config.toml
num_hidden_layers = 18
hidden_act = "swiglu"
rope_fraction = 1.0
tie_word_embeddings = false
parallel_block = false
init_std_qkv = 0.027
learning_rate = 0.00435
weight_decay = 0.028
lr_head = 0.00819
final_lr_fraction = 0.0
train_tokens = 162700000
Each number is 128 + 24 x the weight over its row's rms, rounded and kept within 0 to 255. Layers, rows and columns count from 0. The size above them is the row's rms in percent of the matrix's.

# layer 13 MLP down (transposed), 256x128, rms 0.152, rows 127-135, columns 0-127
size [ 99 102 104  95  97  96  94 100  99]
[[115 140 125 177 121 112 130 172 113 141 127 123 118 121 135  87 153 134  81 103 125  97 145 148 140  83 123  98  95 131 129  97 127 147  90 200 140 194 131 109 157 150  93 141 130 125  68 112 111 163 157 124 108 132  62 151 109 127 121 113 101 121 150 100  95 162 127 114 110  95 129 114  81 174 136 134 138 166 120  85 114 109 120 115 137 138 124 143 121 106 152 123 143 131 105 165 113 145 124 129 115 150 143 148 111 152 100 120 122 124 126 136 118 135 102 185 112 128 139 134 127 125 121  89 114 142 150 136]
 [135 127 103 165 118 102 105  92 122 140  99 118 108 164 138 127 108 131 116 111 101 148 119 170 163 130 130 126 130 130 108 161 166 130 164  99 127 130 159 110 131 164 103 112 100 113 114 143 156 114 127 133  89 110 117 162 136 135 131  99 122 119 139 118 191 143 121 135 129 112 156 108 106  98 141 171 122  94  99 154 144 105  88 141  88 107 154 121 105 121  61 122 114 127 150 141  91 122 130 149 121 138  94 144 125 120 161 100 121 118  82  74 105 106 195 151 147 148 152 152 144 120 114 153 117 109 170 102]
 [134 157 176 157 114 132  95 121 117 158 121 107 125 138  87 110 137 149 118 144 110 132 150 165 188 107 131 132 109 141 126 131  93 143 114 120 134 130 145 128 146 137 154 175 111 129 134 182 143 111 135 109 139 117 134 125 174 119 121 117 161  98 118 149 128 145 118 123  88 140 103  92 140  99 117 120 106 147 110 112 104 153  88 191 119 135 161 115 127 106 133 146 164 114  58 139 133 164 132 116 146 176 105 186 117 118  85 126 144 168 111 145 138 123 136  68 152 149 122 155 119 142 148 132 155 133 104 116]
 [129 145 138 162  80 162 122 160 138 120  96  71 113 127 129 175 114 137 118  92 124  54 140  66 159 154 107 146 119 130 124 147 125 134 137 101 122 111 163 101 161 121 145 130 157 119 150 146 130 132 108 117 134 134 144 159 139 137  80 134 156  85 108 120 158 121 103 119 122 129 122  92 146 179 157 115 118 132 125 131 145 126 172 125 118 156 127 129 116 116 122 175 144 134  96  89 134 138 114 152 147 105 101 106 167 110 140 108 113 125 113  86 144 109  92 106 157 142 113  93 142 138 157 141 104 141 176 148]
 [121 110 125 112 125 112 163 141 153 118 139 141 104 104 106 130 142 106  85 117  90 134  66  95 125 170 112 132 149 146 141 163 114 129 104 110 106 129 130 134 140  78 121 178 134 139 144 144 104 116 113 113 124 118 113 163 119 129 109 100 108  98 100 125 125 118 123 123 137 139  83 111 121 143 135 106  89 116  98  93 167 121 162 150  89 109 131 113 130 134 117 144  86 135 142 195 155 158 157 135 157 168 135 142 122 167 140 104 126 103 111 102 131 175 113 154 134  75  99 125 109 107 128 104 107 114 192 152]
 [142 156 149 143 131 155 132 123 107  99 126 151 116 133 107 113 210 153 147 134  99 127 143  72 121 116 105 124 130 108  94 167 112 107 125 153  71 128 119 131  67 128 122 130 112 138 183 130 133  99 105 120 130 159 109  91 103 135  98 146  90 142 113 126 161 107 120 104  88 103 132 141 141 143 129 153 116 106 121 108 140 123 169 148 100  89 101 107 116 104 128 134 127 129 157 141 123  78 119 134  87 106 130 119  80 122  92 143 141 121 112 124 118  80 170 136 106 148 122 143  97 173 132 108 126 125  99 138]
 [ 86 111 166 139 116 129 164  83  61 121 165 114 131 180  90 116 139 165 123 114 119 126 108 113 164 121 120 142 136  96 130 116 108 116 118 184 129 128 166 153 131  66 129 143 145 125 154 109 171 114 147 123 143 142 156 125 129 123 143 167 104 127  84 151 160 118 127 119 135 112 141 132 111 116 119 137 178 132 152 120 122 149 147 155  52 156 110 128 144 137 118 113 136 153 101 129 124 144 159 138 137 109 142 125 109 147 116 143 149 100 151 137 132 164 100 139 135 113 116 107 139 167 155 146 169  77 127 151]
 [118 112  94 157 135 157 140 115 127 131 125 162 145 141 128 108 126 128 134 121  98 141 180 133 120 122 121 110  91 126 131 141 151 158 145 158 130 118 117 152 116 115 131 147  99 150 112 113 147  94 129 152  93 165 106 161 115 132 132 156 141  64 152  98 100 100 142 172 167  91 150 117 137 140 124 145 111 117 152 103 113 148  89 156 152 135 162  52 128 144 126 135 128 163 118 135 129 104  86 101 135 106 172 142 117 151 141 115 129 132 164 118 124 148 137 143 158  83 118 151 149  99 130  97 120 157  79 190]
 [177 106 105 138 153 131 136  91 134 128 145 141 154 139 119  80 146 139 130 103  70 135 161 141 125 112 119  96 115 108 113 115  77 127 108 151 139 117 135  92 116 137 150 110 125 140 106 129  82 152 112 144  87 109 129  89 137  95 120 112 156 158 158 107 119 140 137 157  75 141 135 152 161 132 111 145 128 114 163 124 185 103 149 136 144 109 118 153 116 127  59  96 148 148 133 117 115 135 130 145 105 150 119 124 136  97 167 143 106 117 156  98 130 147  96 143 118 102  96 118 122 145 113  91  88  95  80 154]]
# layer 13 MLP gate, 256x128, rms 0.16, rows 128-135, columns 0-127
size [ 95 102  95  95 102  98  98  97]
[[136 138 133 107  98 132 126  88 162 129 125 144 120 125 138 108 129 133 115 103 127 122 125 167 134 125 148 118 122 127 145  99 148 129 142 140 113  70  89  88 144 125 137  98  97 176 118 165 124 110 158 161  75 113 137 145 179 125 160 122  99 108 134 129 119 114 125 167 101 148  85 123 125 107 132 141 166 149 118 144 145 115 151 148  71 135 139 115 107 120  93 124 109 128 128 170 132 133 122 174 156 191 110 162 106 105 148 131 201 129 122 146 110 104 122 131 102 128 115 142 174 131 103 103 174 103 131 121]
 [164 160 127 147 115 117 134 138 105 107 144 113 121 126 122  87 104 114 151 119 108 107 146 134 138 104 164 157 134 161 143 166  89  75 144  83 121 123 143 117 156 119 110 145 124 128 123 120 124 137 152 109 112 101 111 107 148 151 148 176 140 111 109 154 115 109 129 108 112 106 114 140 155  90 116 125 106 136 219 136 140 132  82 130 146 130 173 120 150 111 117 117 129 139 110 125 113 120 159 166 132 153 117 121 119 156 145 169 141 110  95 180 102 126 143 156 117 133 145 179 158 143 196 107 127  93 143 155]
 [111 150 188  95 135 159 144 145 109  95 152 147 146 125 118 116 135 119 100 158 126 125 119 107  95 170  78  89 113 104 122 103 180 154 167 128 122 119 120 126 126 122 101 167  95  99 121 139 125 135 142 109 138 126 138 115  81 140 120 113 106 142 116 128 133  74 105 134 146 145 119 128 128 102 159 108 104 128 107 130 108 128 108 128 129 103 126 100  71  82 128 100 112  92 102  86 160 120 115 106 181 127  87 135 119 146 161 130 148 110 119 141 159 164 130  98 132 156 154 130 162 159 123 119  99 146  78 135]
 [ 99 142 118 109 116 123 130 106 111 150 130 163 154 107 135 175 110 158 155 113 145  89 127 162 127  96 137 104 119 109 140 151 142 160 116 135 116 146 130 103 107 144 154 150 132 154 102 151 154 140 112 124 105 156 133  74 146 114 115 122 161 120 129 144 132 130 168 160 127 161 141 131 129  91  61 138 136 113 158 141 103 123 133  99 115 226 139 119 134 118 138 102 155 176  96 138 144 114 126  95 127 130 131  90 110  88 128 110 122  86 130 128 173 137 121 103 138 158 138 126 167 118 117 165 150  95  93 124]
 [134 143 112  91 112 140 120 130  93 104 148 105  76 168 145 163 100 134 117 158 153  88 122 138 127 180  99 145 115  85 164  83  92 119 142 132 182 112 134  94 147  95 150 157 144  94 127  93 108 125 151  81  83 115 165 100 105 155 129 111 134 154 121 134 133 113 159 131 141 101 116 106 130 126 152 133 102 102  91 125 140 115 133 133 123 131 133 149 144 141 116 116  94 104  99 149  93 124 141 140 117 122 146 154 145  94  99 135 103 134 101  86  95  76 142 128 164 146 131  96 123 116 161 149 117 128 142 157]
 [115 163 111 149 159 138  78  87 108 112 116 154  98 116 138 146 136 130 117 132 123 123 134 138 127 131  94 182 135 137 174 136 160 118 111 139 126 133  98 151 140 154  78 136 134 106 140 114 117 134  98 141 138 114 111  90 128  89 108 130 195 107 133 130 112 138 125 125  81 114  86 125 139 139 147 130  99 143 158 142 124 179 119 130 164 136 130 134 115 114 114  71  90 118 139 127 121 134 110 182 125  90 131 159 173 125 121 105 124 133 109 104 110 142 121 163 141 167 149 175 136 104  89 100 125 118  85 174]
 [ 95 113 119 162 114 160 127 117 107 150 151 141 106 147 157 105 105 130  91 165 126 102 159 171 136 144 161 129 117 117 156 112 144  87 158 146 138 116 115 116  87 133 128 101 111 176 145 150  96 107 124 154 136 121 150 116 105 120 146 115  95 149 177 112 130  91 146 119 109  81 163 122 116 118 139 156 147 138 146 189 139 101 102 186  82 169 137 116  96 150 113  98 151 125 111 107 121 127 167 145 139 115 111 120 135 162 150 136 122 116 110 124 136 118 119 143 168 160 112 147 178 132 104 172 121 147 154 115]
 [137  97 104 171 105 130 153  94 126 116 100  83 154 129 148  57  96 118 138  85 113 131 169 135 108 107 118 107 143 172 159 159 123 105 124 129 106 135 171 109 160 146 139  91  96 131 130 117 109 153 140 106 122 125 142 129  90 152 146 115 117 127 147 120  82 128 127 133  79 119 137 124 114 158 125 125  98  92 122 130 130  93 114 155 137 137 135 172 119 161  68 127  97 153 121 126 113 141 120 144 141 174 122 175 113 154 160 131 111 110 135  99 146 153  95 103 144 115 143 118 160 119 136 119 162 176 113 110]]
# layer 13 MLP up, 256x128, rms 0.156, rows 128-135, columns 0-127
size [103 106  94  98  92  94  99  98]
[[105  94 109 154 132 151  74 158 149 129 131 173 160 128 121 156 108  76  93 129 148 118 128 162 160 134 150 150 178 137  81 127 162 127 116 146 190 118 142 133 114  93 125 103 109 159 116 135 116 124  80 126 146 117 157 167 134 110 132 157 144 138 190  89 117 102 120 132 123 137 118 141 155 111 112 112 112 134 123 143 129 135 107 152 162 128 123 132  86  98 101 124 149 187 115 124 136 156 129 133 127 137 163 162 127 162 171 139 106 119 117 116 132  95 149 116 155 122 130 167 101 154 137 158 118 156 140 141]
 [111  94 154 136 103 152 133 133 118  95 117 115 137 106 135 123 180 166 110 134  93 128 137 146 154 143 103 118 134 110 128 156 110  84 145 126 147 171 139 136 101 130 149 121 155  95 109 120 171 143  91 105 137 152 135 143 130  75 173 134 109 134 177 143 113  88 126 137 152 107 127 128 119 112 117 158 107 188 110 120 164 152 138 147 109 148 125 122 101 121 113  73 134 107 163 131 118 170 103  99 133 152  99 138 172 103 145 128 101 112  96 122 130 108 125 113 110 120 152 155 104  79 113  82  99 101 144  91]
 [120 136 122 127  91 132 133 132 107 135 114  69 173 133 103 108 147 139 118 153 179  88 149 118 134 113  99 137 144 119 147 144 127  97 127 114 186 120 114 115 152 139 123 127 155 152 134 129  97  78 104 105  99 131 164  83 112 122 143 123 116  97 168 136 117 129 168 139 123 144 124  97 130 139  86 106 127 162 137  97 137 140 151 175 142  98  84 138 104 130 124 118 151 139 175 136 161 129 116 122 147 113 112  99 110 127  77  90 130 162 123 145 119 140 158 136 139 146 109  80 161 114 122 163 154 181  91 130]
 [108  96 125 119 101 123 107 111 142 143 144 138 122 130 147 158 139 151 157 162 107 120 135 145 102 115 144 120 132 143 110 116 116 136 152 148 156 126 104 135 165 117 125  57 151 104 110 150 128 131 102 153 105 151  89 152 158  93 114 118 114 165 135 168 152 139  99 135 139 102 103 166 149 152 116 119 168 132 163 181  76  99 153 127 147 130 137 125 131 127 170  97 146 136 118 150 156 131 110 148 133 115 110 120 145 127 152 109 129 136 158  83 103 101 180 126  70  90  86 152 171 133 100 165 105 118 129 136]
 [122 133 164 134  98 154  82 143 116 159 137 152 141 116 114 160  97 110 158 158 112 125 152 141  97 156 162 126 155 167 124 180 155 150 102 127 133 118 136 116 166 114 191  66 148 151 142 108 102 149 133 128 146 115 155  96 136 122 129 170 138 128 160 100 127 106 116 136 115 147 123 161 115 133 168 119 154 149 118 138 127  90 132 115 118 112 165  94 123 136 149  65 125 153 121 114 121 140 147 105  86 118 155 118 126 104 133 152 124 111 105 108 146 107  87 136 178 164 130 114 160 132 171 143 123 168 138 130]
 [139 155 158  92 121 125  97 146 152 168 202 120 110 143 156 149 135 132 130 152 110 151 124 136  96 150 108 123 104  80 128 130  96 134 129 127 155 129 158 136  95 116 145  92 124 117 134 137 120 129 165 141 168  61 164  76 101 159 160 129 119 172 117 139 121 137 132  86 139 106 194 145 111 114 132 141 101 139 127 109 136 112 108 140  99 151 131 140 158 146 122  88  90 127  92 144 159 144 138  88 136 131 104 119 102 128 128 130 111 119 153 111 130 148 133 136  97 100 100 136 143 136 147 120 133  79 120  84]
 [102 174  76 142  55 138 110 146  79 138 153 112 115 116 154 116 135 117  79 166 110 156 145 158 110 152 103 114 119 115 127 144 143 112 101 130 111 141 126 132 153 131 105 111 119 150 132 112 136 141  99 136 101 158 129 102 102 138 124 150 118 130 142 142 103 107  99 123 164 127 114 147 106 126 113 169 121 125 124 134 125 129 111 138 138 179 135  66  98 139 132 106 148  64 101 106 130 186 107 129  88 130 111 189 110 136 161 146 152  92 100 103 145 107 115  88 157 125 117 122 119 108 152 124 139 130 132 134]
 [134 106 106 100 155 155  89 121 160 174 152 147 101 119  90 102 179 125 149 127 157 114  94 147 158 120 119 157  86 132 177 142 114 133 110 124 158 126 110 103 112  84 133 104 137 111 118 159 151 128 139 122 150 129 133 132 112 111 118  72 140 167 151 132 150 154 137 129 133 106 175 149 129  96 155 173 146  87 142 141 151 129 147 159 137 121 158 108 131 131 147 116 103 146 113 135 137 118  80 152 127 134 152 118 128 104 148 133  85 147 134  62 129 119 150 162 154 107 141  98 120 160 154 149 165 154 123  92]]